python train.py --n_head=8 --d_mlp=1920 --norm_place="pre" --qk_norm=false --init_std_qkv=0.025 --beta2=0.99 --grad_clip=1.0 --warmup_steps=200
Each number is 50 + 12 x the weight over its row's rms, rounded and kept within 0 to 99. Layers, rows and columns count from 0. The size before them is the row's rms in percent of the matrix's.

# layer 13 MLP up, 1920x320, rms 0.105, rows 363-450, columns 0-79
105:46 59 54 57 50 51 51 47 56 42 61 50 58 45 54 36 59 60 72 42 47 49 41 40 48 53 64 49 33 57 50 53 50 66 36 21 56 65 55 28 57 68 47 60 67 52 36 49 63 55 54 31 59 58 39 44 51 67 61 53 61 38 48 69 61 90 35 75 48 51 53 34 46 29 27 38 47 58 55 59
100:57 58 28 57 37 37 45 52 48 51 56 49 53 69 36 42 60 42 44 74 30 44 66 63 55 63 21 49 53 54 52 71 38 47 43 38 39 40 57 62 57 73 80 54 42 55 41 43 61 52 41 62 68 54 48 35 62 44 61 53 48 47 21 44 63 50 57 67 65 32 52 40 67 69 45 55 54 63 48 55
101:68 35 38 57 41 52 69 44 51 37 28 45 56 64 40 61 64 47 60 54 43 47 83 64 72 50 59 50 60 67 34 68 57 53 36 58 35 40 72 57 47 55 20 47 52 47 58 57 46 30 30 37 37 30 49 53 51 47 60 36 44 56 48 64 39 55 53 44 52 44 55 19 57 39 18 61 83 53 36 57
094:29 62 29 52 47 50 46 64 45 46 50 34 41 45 66 47 45 49 56 40 66 30 62 58 41 46 61 81 60 62 48 50 57 76 31 18 44 54 63 76 66 56 45 66 52 60 51 45 56 19 37 70 48 43 52 48 36 56 61 57 48 37 38 57 60 62 33 55 51 44 46 59 51 51 33 40 53 27 65 53
105:63 50 46 38 55 49 57 67 61 57 42 55 59 62 40 45 45 39 68 63 63 35 57 34 66 64 40 50 51 64 65 58 63 50 47 48 60 66 37 36 59 39 47 63 49 46 43 55 63 41 44 85 48 31 40 44 52 64 61 58 66 57 38 69 70 34 56 49 41 41 40 40 37 69 37 35 30 56 51 31
095:47 47 57 41 40 55 60 44 74 56 52 40 48 62 41 47 31 78 31 54 51 33 50 42 52 66 55 39 58 42 60 59 58 46 39 25 37 67 37 47 45 38 55 73 32 65 49 42 61 44 55 59 61 42 66 57 69 47 71 43 51 42 42 37 52 59 41 45 60 50 59 52 70 27 48 66 57 43 54 42
096:55 41 30 62 41 55 34 35 37 50 53 49 46 43 44 42 36 74 65 51 33 60 31 48 63 51 66 49 51 46 34 50 60 49 70 43 36 61 53 48 45 43 55 50 49 37 63 59 49 47 48 46 46 47 39 44 56 53 64 67 52 59 56 43 59 27 77 54 30 77 43 79 65 34 68 41 49 51 52 36
104:59 45 54 35 59 52 48 48 60 66 63 52 27 65 69 43 45 54 35 73 48 44 54 45 67 56 45 37 51 59 60 57 62 50 47 40 53 45 35 55 28 59 36 51 49 75 62 30 33 61 77 58 58 56 64 44 61 61 58 37 54 46 74 70 50 43 50 44 39 46 49 48 86 53 38 57 57 57 66 46
091:26 61 47 37 59 65 58 49 40 57 42 44 55 54 50 27 61 49 56 45 37 49 46 58 60 33 58 47 69 65 44 55 35 51 62 56 51 46 64 50 33 36 64 63 54 41 47 40 46 38 70 39 66 74 44 40 28 41 39 59 56 57 45 53 55 36 40 44 60 54 54 45 56 67 57 48 49 43 47 44
101:19 50 58 58 59 55 50 70 42 44 64 60 53 52 55 41 34 68 50 55 54 61 50 40 33 30 59 37 42 27 68 58 55 59 58 73 47 56 47 50 35 60 55 36 49 39 48 50 53 51 60 49 73 43 48 36 61 54 45 54 49 58 53 31 66 45 61 70 59 52 23 40 25 44 67 41 38 51 63 55
105:41 57 41 54 37 66 46 38 51 48 34 48 61 66 39 40 68 50 49 67 39 73 63 81 52 68 65 27 48 66 27 62 73 43 35 57 60 49 62 41 50 24 53 62 49 62 46 33 41 48 35 49 42 88 61 45 31 59 36 67 47 40 37 51 52 38 71 79 73 44 42 44 41 37 62 51 62 55 52 64
100:32 51 57 56 47 60 62 47 64 51 65 51 60 69 38 34 46 55 33 70 65 53 40 64 53 60 62 51 23 45 66 60 25 35 59 61 56 54 61 32 83 52 40 46 38 52 39 61 54 43 57 41 59 48 53 49 43 51 36 66 40 37 64 57 58 52 55 58 28 38 43 70 53 29 28 56 29 39 48 37
098:29 44 49 60 30 44 50 70 43 46 44 52 40 32 33 58 58 55 21 44 20 36 56 61 24 54 64 42 28 32 42 67 27 44 50 60 70 47 68 52 43 61 39 58 49 56 56 45 44 63 56 29 46 61 35 38 68 66 49 51 45 62 48 65 31 49 67 45 65 58 52 55 43 48 48 33 38 66 63 30
100:45 36 45 37 51 53 59 54 55 41 71 53 64 59 47 39 64 59 81 59 25 62 34 31 65 45 36 59 70 43 51 52 45 77 54 70 28 55 51 53 35 47 42 63 78 51 55 47 66 76 40 45 59 49 47 32 54 45 37 59 52 67 35 37 40 55 69 52 49 34 75 77 62 39 53 65 61 51 59 57
102:57 59 46 35 57 67 56 63 54 26 42 47 45 48 58 72 68 53 35 43 56 60 63 50 43 64 28 44 64 42 51 45 46 40 40 43 41 49 35 40 54 46 42 58 44 49 54 55 53 60 41 62 64 61 61 49 40 52 32 60 58 56 56 67 63 36 59 40 20 61 72 61 59 36 52 48 54 61 41 57
103:54 56 55 32 60 64 57 38 43 63 59 63 33 63 64 45 59 52 54 53 54 39 56 42 68 46 69 46 41 24 52 67 61 37 64 79 49 42 67 43 37 51 51 65 41 38 42 57 22 53 48 51 35 46 52 41 50 66 43 63 64 75 53 43 51 60 49 67 54 48 69 31 54 44 62 43 46 46 32 51
097:44 60 35 54 44 69 29 67 65 40 53 31 52 37 28 61 43 45 53 24 65 71 57 35 70 54 57 59 56 53 61 51 61 57 34 52 30 56 34 57 42 34 37 50 42 55 57 45 39 56 74 31 44 61 57 61 66 40 56 40 35 58 55 59 46 47 57 58 54 59 57 51 49 53 58 79 60 70 43 42
097:46 43 43 68 37 42 70 42 41 54 68 57 67 36 61 30 57 50 39 50 54 47 41 57 52 47 49 44 52 53 44 47 47 54 45 57 40 66 54 46 47 32 53 63 36 54 50 39 30 32 56 52 64 60 35 59 23 31 58 47 38 52 37 73 37 43 41 63 65 44 63 58 55 43 31 50 54 78 14 48
102:44 31 49 35 40 54 76 44 42 56 53 45 57 68 44 23 59 41 60 67 63 41 52 44 32 53 40 48 44 38 58 58 29 26 65 75 37 70 20 53 49 31 84 43 52 54 44 50 51 52 53 50 66 70 55 41 45 72 55 46 50 47 60 53 67 43 60 59 52 38 42 49 72 47 68 61 38 40 31 31
101:65 66 55 59 34 60 57 56 48 53 68 46 26 82 57 24 54 47 57 48 61 59 39 53 39 56 60 51 47 47 41 25 48 42 38 46 63 39 42 56 46 55 39 34 18 54 55 30 32 60 50 71 51 47 48 48 59 60 59 81 73 64 57 54 74 44 55 34 48 67 82 50 43 33 33 46 61 63 45 47
109:59 41 70 17 38 57 62 61 41 56 53 52 61 58 47 43 61 53 57 39 52 36 56 61 52 55 58 50 52 57 58 53 52 57 56 62 43 62 48 51 70 65 47 51 54 54 60 72 43 54 37 53 40 55 43 35 47 40 39 51 45 48 43 42 52 31 21 51 20 41 44 62 27 49 35 47 26 30 58 31
088:38 54 50 61 51 50 39 65 53 59 35 70 35 70 53 44 41 48 52 43 63 59 48 41 40 48 51 38 67 43 49 54 52 24 56 44 61 77 53 53 48 32 43 68 53 46 46 49 43 15 67 59 39 54 35 40 53 38 57 36 45 61 20 54 34 58 44 44 57 34 59 36 68 53 32 49 69 72 25 50
102:58 55 64 51 47 46 39 54 53 39 51 64 65 68 62 55 33 53 66 41 51 49 60 57 27 52 68 49 45 38 34 56 61 37 54 40 52 51 46 60 62 55 33 45 44 43 64 59 50 43 58 49 59 56 39 50 49 43 51 61 65 60 53 53 65 31 39 62 39 62 41 75 62 56 60 54 27 67 23 55
104:69 51 46 36 40 35 64 49 58 55 34 42 54 34 63 45 69 52 68 43 56 39 17 53 51 85 59 60 64 36 47 71 50 47 58 46 71 43 56 39 61 69 57 58 57 49 64 45 58 62 73 44 57 39 53 49 23 73 40 65 34 56 14 46 33 55 38 41 49 54 57 51 48 66 60 67 54 53 43 28
105:61 58 59 40 38 44 63 46 54 52 56 55 60 33 35 50 70 55 56 49 54 61 53 52 45 73 52 47 25 40 43 56 35 70 43 50 44 46 48 66 45 54 38 54 38 64 50 53 25 50 51 50 51 49 44 36 76 49 41 34 41 44 49 47 21 40 29 56 49 45 60 48 36 51 45 63 43 57 67 58
102:44 58 54 43 36 60 15 54 64 65 50 53 61 43 49 69 53 65 46 67 47 49 49 47 63 62 19 77 38 54 52 58 39 58 48 50 53 58 47 40 50 41 62 52 41 57 34 40 50 48 30 48 35 37 49 43 34 42 56 52 52 45 52 50 42 50 46 55 40 65 43 51 54 58 66 57 56 52 31 37
098:53 70 54 51 61 38 37 79 63 86 55 46 30 64 30 49 53 48 52 45 52 58 34 46 41 62 44 53 60 56 50 55 52 34 46 38 48 23 67 67 65 54 56 60 41 56 36 55 52 49 52 36 50 49 64 44 41 64 53 46 62 65 72 62 47 57 57 54 33 36 38 49 55 42 44 70 30 43 49 58
095:54 35 45 48 61 49 74 47 40 54 42 47 58 46 39 48 50 62 47 65 57 43 44 51 34 53 48 51 37 45 46 44 54 52 60 48 46 43 58 22 50 37 78 50 55 45 58 50 51 57 71 54 71 60 62 48 45 29 46 57 54 52 66 37 34 67 37 52 23 51 31 45 49 36 74 54 45 55 38 59
099:85 37 50 43 51 44 71 42 42 44 48 65 62 52 59 51 52 74 55 64 36 44 53 58 49 35 53 46 45 43 53 44 53 60 31 58 57 11 76 35 43 64 60 49 46 36 55 66 42 56 63 52 39 64 68 51 38 57 40 52 29 45 61 66 44 50 33 31 58 32 46 49 31 59 33 46 38 38 52 23
098:50 70 29 59 43 43 52 53 62 52 61 54 65 36 38 39 53 45 39 41 34 70 44 43 38 26 53 47 38 37 56 65 55 45 54 37 51 49 39 40 55 36 47 66 37 61 65 50 69 50 35 67 54 46 42 73 65 48 53 48 48 57 45 59 43 44 41 80 69 47 57 55 48 51 68 55 63 28 57 31
105:51 54 55 54 55 46 56 33 45 44 65 25 50 41 36 51 54 25 37 44 58 69 46 54 47 33 27 55 46 34 46 58 51 69 61 43 40 40 61 33 45 66 21 72 45 46 49 50 54 54 62 32 50 53 20 62 22 43 79 54 60 54 73 40 53 48 53 44 61 47 75 47 38 38 30 54 42 30 31 57
104:52 69 32 49 46 45 71 46 51 39 53 55 41 51 22 45 53 56 41 53 69 53 58 42 70 70 50 65 45 49 48 62 48 64 44 43 58 50 38 34 49 61 53 63 40 49 51 63 74 49 51 51 48 73 53 42 52 49 48 65 39 25 46 34 30 42 49 55 42 39 42 40 50 36 57 69 52 29 52 31
102:24 54 50 46 45 38 64 27 61 32 29 70 51 31 59 51 57 53 46 56 45 53 35 61 49 41 45 49 46 34 50 36 52 29 45 57 38 42 46 66 62 47 40 54 50 35 61 42 52 58 62 63 65 41 39 68 73 53 50 62 53 49 26 63 48 61 49 35 47 47 53 33 47 40 45 42 55 35 53 35
101:73 61 60 46 45 48 39 22 41 44 48 65 54 45 48 28 60 35 50 73 75 48 40 53 43 58 47 49 51 50 43 39 51 61 62 57 39 55 57 40 44 46 55 55 68 55 62 51 54 48 36 45 57 43 64 54 48 33 67 27 70 31 75 42 69 27 37 51 57 64 49 21 28 47 51 49 54 41 59 64
100:67 46 39 63 42 52 47 43 38 41 53 71 47 57 66 31 57 20 62 42 38 55 78 54 55 69 60 57 65 40 69 42 53 31 44 58 74 40 59 50 35 30 76 43 36 76 48 31 52 76 66 41 72 57 59 37 66 47 62 60 51 38 45 46 75 49 43 45 55 63 59 55 61 60 50 46 28 38 47 46
100:39 48 49 32 58 60 33 55 60 48 67 51 40 46 43 55 45 33 34 48 43 45 40 62 51 55 66 38 77 30 52 47 42 57 50 43 60 55 50 43 57 41 75 51 62 61 57 68 56 20 38 63 30 63 49 67 56 56 46 38 46 60 56 84 43 46 43 29 32 51 62 44 49 52 33 40 28 56 40 20
098:49 46 60 58 64 54 61 47 32 62 68 49 38 35 74 53 16 36 35 53 57 61 53 36 44 44 52 64 54 29 45 56 48 43 60 35 56 62 62 47 49 73 52 75 73 28 61 61 90 53 27 64 47 45 55 48 51 46 36 38 55 40 38 53 48 29 52 56 56 58 49 59 48 66 62 66 58 61 45 61
099:61 48 51 49 46 63 41 36 43 54 62 50 66 28 63 55 27 54 54 40 47 62 41 52 50 40 35 39 51 37 52 59 39 31 43 51 50 53 36 51 53 54 37 48 42 61 51 55 48 43 67 49 46 58 60 54 63 60 58 53 30 53 56 47 51 73 37 52 46 54 51 51 56 54 68 45 42 48 46 58
108:38 45 63 42 33 48 51 72 42 39 44 65 47 52 57 50 40 59 62 50 71 42 62 36 41 50 32 52 46 44 58 45 47 38 35 45 67 39 44 23 50 95 45 47 28 29 52 54 62 41 41 44 28 44 44 55 59 63 51 33 56 65 50 47 55 38 52 42 58 30 54 43 63 52 58 62 40 27 47 34
098:48 54 48 41 76 47 34 69 51 64 64 46 39 41 59 40 40 60 53 20 66 34 32 67 49 58 67 42 36 32 60 39 54 46 51 35 63 57 56 38 53 29 58 67 54 38 64 49 65 63 29 59 34 47 32 32 49 66 51 53 36 50 34 36 34 61 55 38 68 68 42 59 63 58 37 70 70 39 59 58
103:59 48 39 34 65 52 48 67 46 66 47 62 78 62 72 55 33 48 41 45 53 51 45 63 48 36 70 40 58 52 49 49 64 43 30 48 41 70 60 26 51 35 63 49 41 43 62 43 52 58 65 53 58 53 28 61 58 47 43 58 50 58 54 38 26 62 36 50 60 48 74 51 45 54 37 41 51 37 44 39
103:42 48 41 58 45 53 25 47 69 48 38 51 57 59 70 56 62 28 53 50 43 39 55 54 50 50 71 63 55 46 58 36 50 33 42 36 47 47 30 51 52 58 63 59 36 43 54 34 39 51 47 71 48 44 51 51 44 53 51 60 65 63 62 56 44 25 73 68 34 49 42 34 42 61 50 55 41 81 44 37
095:56 38 67 54 46 40 65 34 57 40 53 49 42 74 40 39 47 44 65 45 54 50 63 59 43 42 73 49 54 43 50 52 59 35 58 65 35 38 53 15 37 51 58 39 50 52 54 32 46 40 48 29 51 54 34 57 41 36 45 30 74 33 66 53 38 54 42 56 30 36 67 39 57 37 30 54 76 36 47 49
099:53 40 46 36 63 51 51 50 84 72 36 52 43 45 67 54 52 44 56 70 37 27 67 48 53 84 35 61 70 42 30 61 54 35 49 46 41 40 48 54 47 44 50 52 46 67 55 63 49 64 54 41 54 59 43 57 36 60 42 52 71 43 46 55 53 28 56 58 29 39 40 79 49 46 52 31 64 60 59 56
098:60 27 39 47 60 46 50 45 68 37 68 49 42 76 47 39 58 47 62 43 69 37 47 58 55 89 56 60 51 79 37 59 54 47 44 49 46 58 48 42 58 74 72 50 54 42 43 50 73 49 60 39 53 54 37 61 65 39 52 34 43 51 54 71 36 32 68 53 37 46 39 35 56 40 54 76 48 33 46 36
104:79 48 39 58 37 39 45 50 38 54 62 68 55 31 54 45 47 42 43 31 25 44 65 42 68 57 49 50 45 63 50 51 62 52 43 57 43 46 67 77 57 66 31 52 45 50 53 42 61 49 69 41 42 61 62 31 37 39 67 53 34 44 66 64 26 39 52 38 62 47 55 37 67 46 59 37 47 39 60 75
094:44 69 59 57 41 49 35 57 74 42 44 71 58 48 54 53 50 66 60 52 61 62 50 50 52 52 41 62 44 23 53 42 51 19 53 44 55 37 59 64 40 58 53 74 33 58 35 51 46 55 43 57 42 47 52 51 69 66 38 52 52 35 46 52 53 49 59 62 32 65 56 70 44 56 47 40 54 56 49 37
096:41 67 56 40 55 54 35 70 33 65 45 51 46 51 44 33 44 62 48 67 52 44 46 75 33 48 67 42 48 42 59 60 58 59 49 36 47 53 59 66 37 41 58 78 57 45 65 58 70 63 44 48 55 48 51 43 49 58 53 39 56 46 64 42 45 49 46 56 56 66 32 58 29 69 53 48 45 56 68 49
110:49 70 79 48 56 46 65 47 47 50 32 82 54 46 56 89 56 64 75 55 58 54 64 58 28 45 40 51 42 33 53 61 39 43 59 60 57 54 65 60 47 55 45 60 31 42 50 30 59 47 51 36 45 51 55 48 40 62 36 51 48 54 68 56 40 36 26 39 55 55 49 49 29 42 55 31 48 48 40 53
101:63 56 26 27 46 55 55 40 54 44 43 46 55 77 41 43 63 64 56 52 50 70 56 57 45 54 48 44 76 53 46 33 43 51 58 49 65 60 46 47 52 52 71 74 58 39 40 34 52 36 36 71 17 78 51 51 45 37 37 48 64 44 45 49 37 56 16 45 46 41 41 57 42 57 31 55 21 38 50 49
104:33 61 63 61 54 51 41 57 69 43 56 77 57 45 43 54 43 52 55 46 38 66 55 59 42 57 73 51 77 60 51 60 44 50 40 68 46 58 23 66 38 61 56 61 42 42 39 67 55 27 55 28 42 59 53 62 30 55 60 39 52 29 71 39 52 40 68 53 73 23 53 51 49 38 24 55 26 57 36 57
100:57 79 49 31 60 43 64 57 46 25 40 53 60 47 37 54 42 55 44 54 44 70 51 46 69 66 51 41 48 37 47 77 69 57 68 38 45 72 65 38 57 67 39 50 38 34 67 51 33 51 48 50 57 43 22 24 40 59 35 46 58 45 45 31 54 74 51 45 57 54 56 68 38 49 31 57 57 51 35 34
090:39 55 67 32 65 44 39 56 69 36 67 64 50 45 63 53 44 61 51 73 52 35 39 51 77 65 53 55 78 43 48 40 54 38 59 54 54 70 38 29 50 27 37 56 38 30 83 47 69 61 56 37 24 55 37 47 41 71 48 39 64 35 63 52 72 65 33 40 46 51 37 33 38 45 40 46 53 64 51 40
103:59 37 41 48 30 66 47 60 53 52 86 46 53 57 50 35 34 59 58 55 52 57 60 53 53 49 64 44 45 46 36 47 56 51 76 63 65 75 50 32 41 65 55 49 43 52 44 34 62 55 59 30 58 33 54 49 37 53 34 37 41 49 58 47 46 55 61 47 47 54 49 53 88 37 68 86 29 38 29 33
093:48 52 34 62 57 18 27 47 56 32 60 75 54 52 58 55 62 54 57 76 38 45 46 58 64 26 59 20 36 54 36 34 42 64 42 38 68 53 46 25 70 42 36 40 38 44 48 55 21 42 38 57 68 58 54 58 67 55 62 58 42 34 45 43 68 43 54 49 25 62 41 41 53 48 38 55 34 61 61 32
108:49 43 55 54 25 45 60 50 66 52 55 69 45 28 52 54 59 44 41 51 37 39 70 48 29 52 33 33 66 54 44 37 42 55 71 58 37 56 76 48 43 54 54 61 45 50 37 33 65 39 41 55 47 53 46 47 58 52 53 43 65 51 52 50 43 43 38 43 47 65 27 43 46 51 66 73 63 51 53 45
100:57 56 63 30 52 58 43 62 55 55 47 59 54 62 77 54 61 58 48 41 44 40 53 41 59 61 42 45 54 79 39 44 56 55 56 68 63 68 65 76 57 32 30 56 59 70 35 53 44 45 66 45 71 52 51 40 40 71 41 39 36 30 34 33 45 57 54 48 56 41 60 47 41 52 57 52 33 54 50 50
101:37 43 29 57 51 66 60 63 12 67 54 44 54 32 46 35 47 41 48 52 41 64 30 62 41 50 42 46 27 30 48 44 55 44 59 45 43 55 30 53 50 29 47 48 38 48 65 68 49 42 50 53 39 47 35 44 24 37 63 52 50 41 44 52 75 87 50 52 28 57 58 33 33 64 62 67 78 39 54 81
096:37 48 55 53 42 78 32 49 72 54 66 50 51 38 39 62 58 60 48 68 29 39 67 46 58 36 47 45 44 54 50 51 46 56 56 52 52 32 54 39 45 59 37 36 47 58 55 38 58 70 46 46 47 63 44 43 51 46 51 47 49 57 46 18 48 49 59 47 46 70 58 57 38 66 28 67 50 50 48 45
106:33 39 50 52 50 63 56 43 43 37 41 40 47 49 65 49 40 41 62 47 42 21 53 40 34 28 64 64 38 51 62 55 41 71 56 47 39 62 52 25 62 45 67 40 48 55 69 47 41 66 35 56 35 53 68 13 35 54 56 40 40 64 40 36 49 57 52 44 35 48 54 61 55 44 58 65 53 56 68 63
101:35 49 53 38 43 46 50 54 31 59 67 40 51 51 58 61 45 47 52 52 63 63 56 55 40 30 68 67 82 62 41 65 68 64 41 41 41 34 46 33 23 28 34 74 71 60 51 48 38 51 13 35 52 58 69 38 49 44 39 42 34 35 43 63 45 66 34 69 68 56 28 77 54 44 31 53 39 59 27 49
104:50 46 51 57 46 48 43 45 49 46 33 46 71 69 76 38 33 57 45 53 47 49 34 56 69 52 48 49 34 39 47 66 77 41 33 61 61 57 53 62 64 45 50 62 74 67 55 50 38 57 46 50 62 66 46 52 37 38 51 44 49 70 55 46 42 15 50 58 48 51 59 64 48 34 31 60 52 28 55 53
102:38 48 40 44 52 62 69 58 55 46 42 66 68 53 42 40 43 51 35 42 07 44 46 87 54 42 85 54 31 46 18 48 49 53 51 46 53 52 17 45 33 45 68 44 50 67 40 56 27 54 45 49 53 71 47 27 32 62 40 61 51 48 37 57 41 62 44 72 45 47 44 40 48 45 68 71 44 53 44 44
090:73 44 28 34 69 83 55 46 42 50 49 38 63 33 40 63 61 60 65 68 44 45 50 56 59 50 50 56 45 60 52 52 59 45 47 51 44 62 60 45 42 43 57 35 37 50 51 40 48 48 87 41 39 47 52 43 68 58 27 65 65 53 47 47 71 45 62 66 33 43 35 57 49 58 52 52 45 32 43 42
088:34 54 43 44 62 53 50 52 72 45 58 55 54 72 45 40 62 49 36 49 51 19 41 57 48 45 61 69 59 27 34 64 45 52 63 51 61 51 54 61 45 24 40 46 57 58 48 40 54 46 56 46 60 83 46 52 42 61 46 59 59 22 40 38 55 36 48 38 44 56 37 39 30 52 35 60 78 56 46 49
097:60 59 51 30 56 26 60 44 68 35 59 40 42 49 45 33 67 61 64 62 49 46 57 46 81 71 54 36 56 39 44 52 52 66 25 44 35 72 53 66 55 51 41 60 52 40 69 57 54 48 55 59 41 55 56 81 42 33 41 43 47 72 36 37 28 47 34 45 44 37 40 46 47 42 38 38 47 49 35 41
108:60 37 57 39 58 74 48 44 64 50 37 51 28 39 58 66 25 66 39 28 43 25 59 67 49 46 53 56 64 38 48 40 40 49 47 67 59 21 31 36 44 59 39 67 49 69 52 47 65 43 66 45 46 57 59 41 72 51 52 59 46 64 36 50 38 68 27 39 60 33 60 56 47 45 44 27 49 58 50 63
107:39 63 57 44 56 34 36 50 58 25 45 37 50 51 35 48 55 63 28 75 59 47 52 65 63 72 41 46 63 44 46 41 40 52 56 55 44 61 57 51 21 39 47 38 68 49 41 57 58 40 53 57 47 54 31 60 52 68 18 27 45 67 31 50 68 63 66 37 47 61 52 48 38 56 55 45 65 40 53 45
103:51 58 45 53 53 48 55 73 31 62 44 55 58 49 52 27 68 59 55 56 44 47 59 59 43 52 30 53 44 53 51 52 25 46 41 60 48 27 64 27 64 40 38 51 69 39 46 71 43 43 28 52 55 40 43 37 41 35 71 46 48 41 52 54 45 59 76 68 51 28 40 52 50 65 48 47 52 52 46 63
090:70 65 49 51 59 65 41 57 51 49 42 55 51 36 61 54 57 63 60 54 44 53 40 47 49 34 36 65 49 29 43 58 41 30 55 36 64 55 73 38 46 33 56 32 57 41 43 45 42 45 51 36 32 44 46 44 57 37 30 57 80 54 53 23 83 72 72 48 58 55 45 40 47 46 54 43 33 44 39 26
094:61 44 50 61 11 54 51 50 59 37 61 66 55 61 66 41 59 25 50 60 36 49 30 45 33 50 45 49 62 47 54 69 61 61 44 55 63 61 62 61 53 16 64 28 45 21 73 38 48 59 69 52 61 39 59 66 46 43 47 75 51 47 56 50 60 53 52 34 47 31 40 43 53 31 61 50 63 57 36 24
096:78 52 68 43 53 60 49 48 39 41 66 39 56 43 54 45 37 35 44 60 58 50 32 48 50 66 67 47 52 39 44 33 53 50 55 63 53 49 29 37 48 66 52 67 37 50 35 46 55 56 24 49 41 61 55 49 55 44 56 38 76 63 58 44 44 44 61 69 64 43 38 55 30 34 49 40 46 69 63 57
101:42 43 48 69 71 46 59 48 94 56 48 46 46 35 41 31 55 56 64 35 26 47 57 67 65 65 36 56 56 52 44 48 73 41 58 67 52 47 49 52 48 43 42 44 16 50 51 19 54 61 64 39 39 41 33 47 79 57 57 37 52 61 52 34 45 51 38 56 43 59 58 42 73 55 56 80 49 39 37 58
099:48 56 28 61 60 56 57 60 68 65 45 48 52 64 32 26 41 62 22 53 58 32 20 47 50 40 33 50 33 47 40 51 54 43 43 46 57 49 52 25 41 37 61 40 46 34 46 46 52 35 50 40 49 62 67 67 73 75 71 53 67 71 47 44 43 52 44 47 62 39 36 36 58 65 62 63 59 58 56 27
102:37 43 33 43 49 61 50 79 34 51 35 63 45 48 46 62 23 40 39 50 44 48 30 52 31 43 42 53 47 47 49 29 55 57 42 49 67 43 56 38 64 52 45 58 40 56 51 64 46 35 26 44 51 70 48 39 60 42 63 49 47 45 51 51 35 58 71 51 60 67 36 47 55 54 70 38 36 47 51 50
102:49 55 54 40 63 54 61 35 51 44 58 63 56 51 36 51 63 47 25 54 52 34 47 53 27 58 34 41 55 54 40 61 39 50 38 76 61 52 44 48 61 42 70 43 66 70 61 49 47 73 41 62 42 61 63 49 48 34 50 62 68 50 60 49 49 30 57 56 61 64 47 30 31 28 62 47 68 76 46 59
098:57 32 38 56 66 44 36 49 28 30 21 36 62 31 35 54 57 63 61 58 60 39 67 56 57 35 56 67 26 50 58 61 39 37 30 41 58 42 69 60 59 61 48 27 69 55 60 44 66 68 70 68 48 66 64 57 24 59 75 43 24 46 49 50 29 55 43 52 75 42 68 63 28 70 50 40 60 47 66 61
098:37 57 48 42 42 80 45 38 65 60 44 57 54 49 49 38 37 47 52 62 57 51 57 57 42 57 63 59 40 52 41 40 41 32 36 45 46 58 25 43 61 39 42 55 55 28 53 54 59 79 54 50 63 45 45 41 54 50 57 45 52 66 40 53 62 52 47 63 41 48 35 42 43 41 46 57 55 58 44 59
101:56 41 48 51 50 26 71 39 28 51 51 48 47 53 50 54 25 59 53 49 33 62 50 52 63 67 40 35 45 38 32 23 48 45 42 51 68 33 61 41 50 61 51 36 49 57 61 44 60 56 47 56 47 52 72 49 46 39 44 41 46 62 66 64 49 61 38 62 61 58 16 78 40 68 48 50 55 46 58 52
109:50 43 69 28 56 56 64 49 52 69 36 50 55 62 66 58 69 21 49 53 43 58 31 74 45 56 65 51 57 48 45 46 65 56 52 38 42 47 42 69 62 55 66 54 38 21 40 52 41 52 58 56 44 46 48 74 63 33 48 53 52 63 55 59 54 28 54 45 61 55 41 30 46 71 50 52 58 76 49 58
095:62 52 54 88 58 64 52 59 30 57 51 54 46 54 34 72 40 53 49 57 32 61 42 54 59 50 57 44 61 35 50 37 57 38 39 62 58 43 61 63 59 33 64 57 69 39 52 34 72 43 47 50 43 52 48 65 62 51 37 39 37 24 62 52 28 64 37 57 41 45 34 35 46 48 50 63 51 39 39 57
102:46 60 38 41 39 64 55 62 57 46 66 37 34 50 71 41 59 45 42 32 45 43 49 34 41 63 50 74 57 55 68 63 43 53 49 37 43 65 31 40 44 39 56 48 40 63 56 54 61 65 62 57 43 49 46 49 53 62 57 52 39 51 39 35 50 40 37 45 60 34 55 65 28 34 33 55 58 73 70 49
091:36 42 54 31 33 60 37 58 41 43 50 36 50 55 54 48 54 49 24 58 40 47 30 61 39 61 54 57 66 41 40 52 54 36 33 59 64 33 55 36 33 50 35 29 39 44 63 41 75 53 75 51 57 53 62 73 61 41 48 55 48 36 45 46 39 67 52 67 31 42 52 18 64 19 21 83 30 52 41 64
096:51 26 41 26 63 51 67 42 56 57 76 67 28 31 44 44 71 46 51 60 68 61 40 55 39 48 43 65 46 74 70 54 51 54 48 54 48 42 52 41 45 41 37 36 37 38 52 49 31 45 50 74 41 48 41 42 38 59 63 47 63 48 55 63 66 57 27 74 59 69 47 49 52 36 48 35 52 41 34 63
115:57 57 49 43 48 60 53 70 44 34 58 66 50 55 51 62 50 47 43 32 64 21 59 52 42 36 48 44 46 38 42 53 60 47 57 58 50 37 39 50 41 52 63 48 50 50 57 48 53 41 57 62 53 59 42 49 28 48 44 56 56 52 47 39 43 40 61 53 63 48 52 29 55 41 38 58 63 52 35 58
099:47 58 57 26 45 68 50 49 45 42 44 49 63 54 59 40 55 35 55 47 44 54 64 84 57 52 58 63 55 46 67 60 61 36 62 36 75 56 59 69 40 47 78 50 52 44 49 53 26 24 64 48 41 51 33 33 46 45 31 52 54 50 56 59 63 44 43 64 55 51 50 72 53 54 49 59 37 50 36 52
093:55 35 39 57 44 43 36 89 55 32 50 26 44 50 44 68 62 57 35 54 35 47 64 39 57 39 38 43 56 46 54 60 53 42 48 31 32 67 77 81 70 25 36 78 40 44 16 63 46 34 48 49 53 45 60 46 58 40 64 35 50 52 43 63 49 49 70 49 29 32 62 71 71 67 51 46 53 43 59 66
102:48 65 34 51 61 65 47 58 57 49 43 74 37 45 45 51 50 57 36 60 59 45 67 34 47 57 53 28 82 54 74 50 62 40 58 53 51 46 53 55 43 47 58 69 29 64 43 58 57 38 59 36 48 53 38 47 50 48 52 32 34 56 27 45 47 67 70 48 53 44 52 43 45 44 51 63 27 51 75 39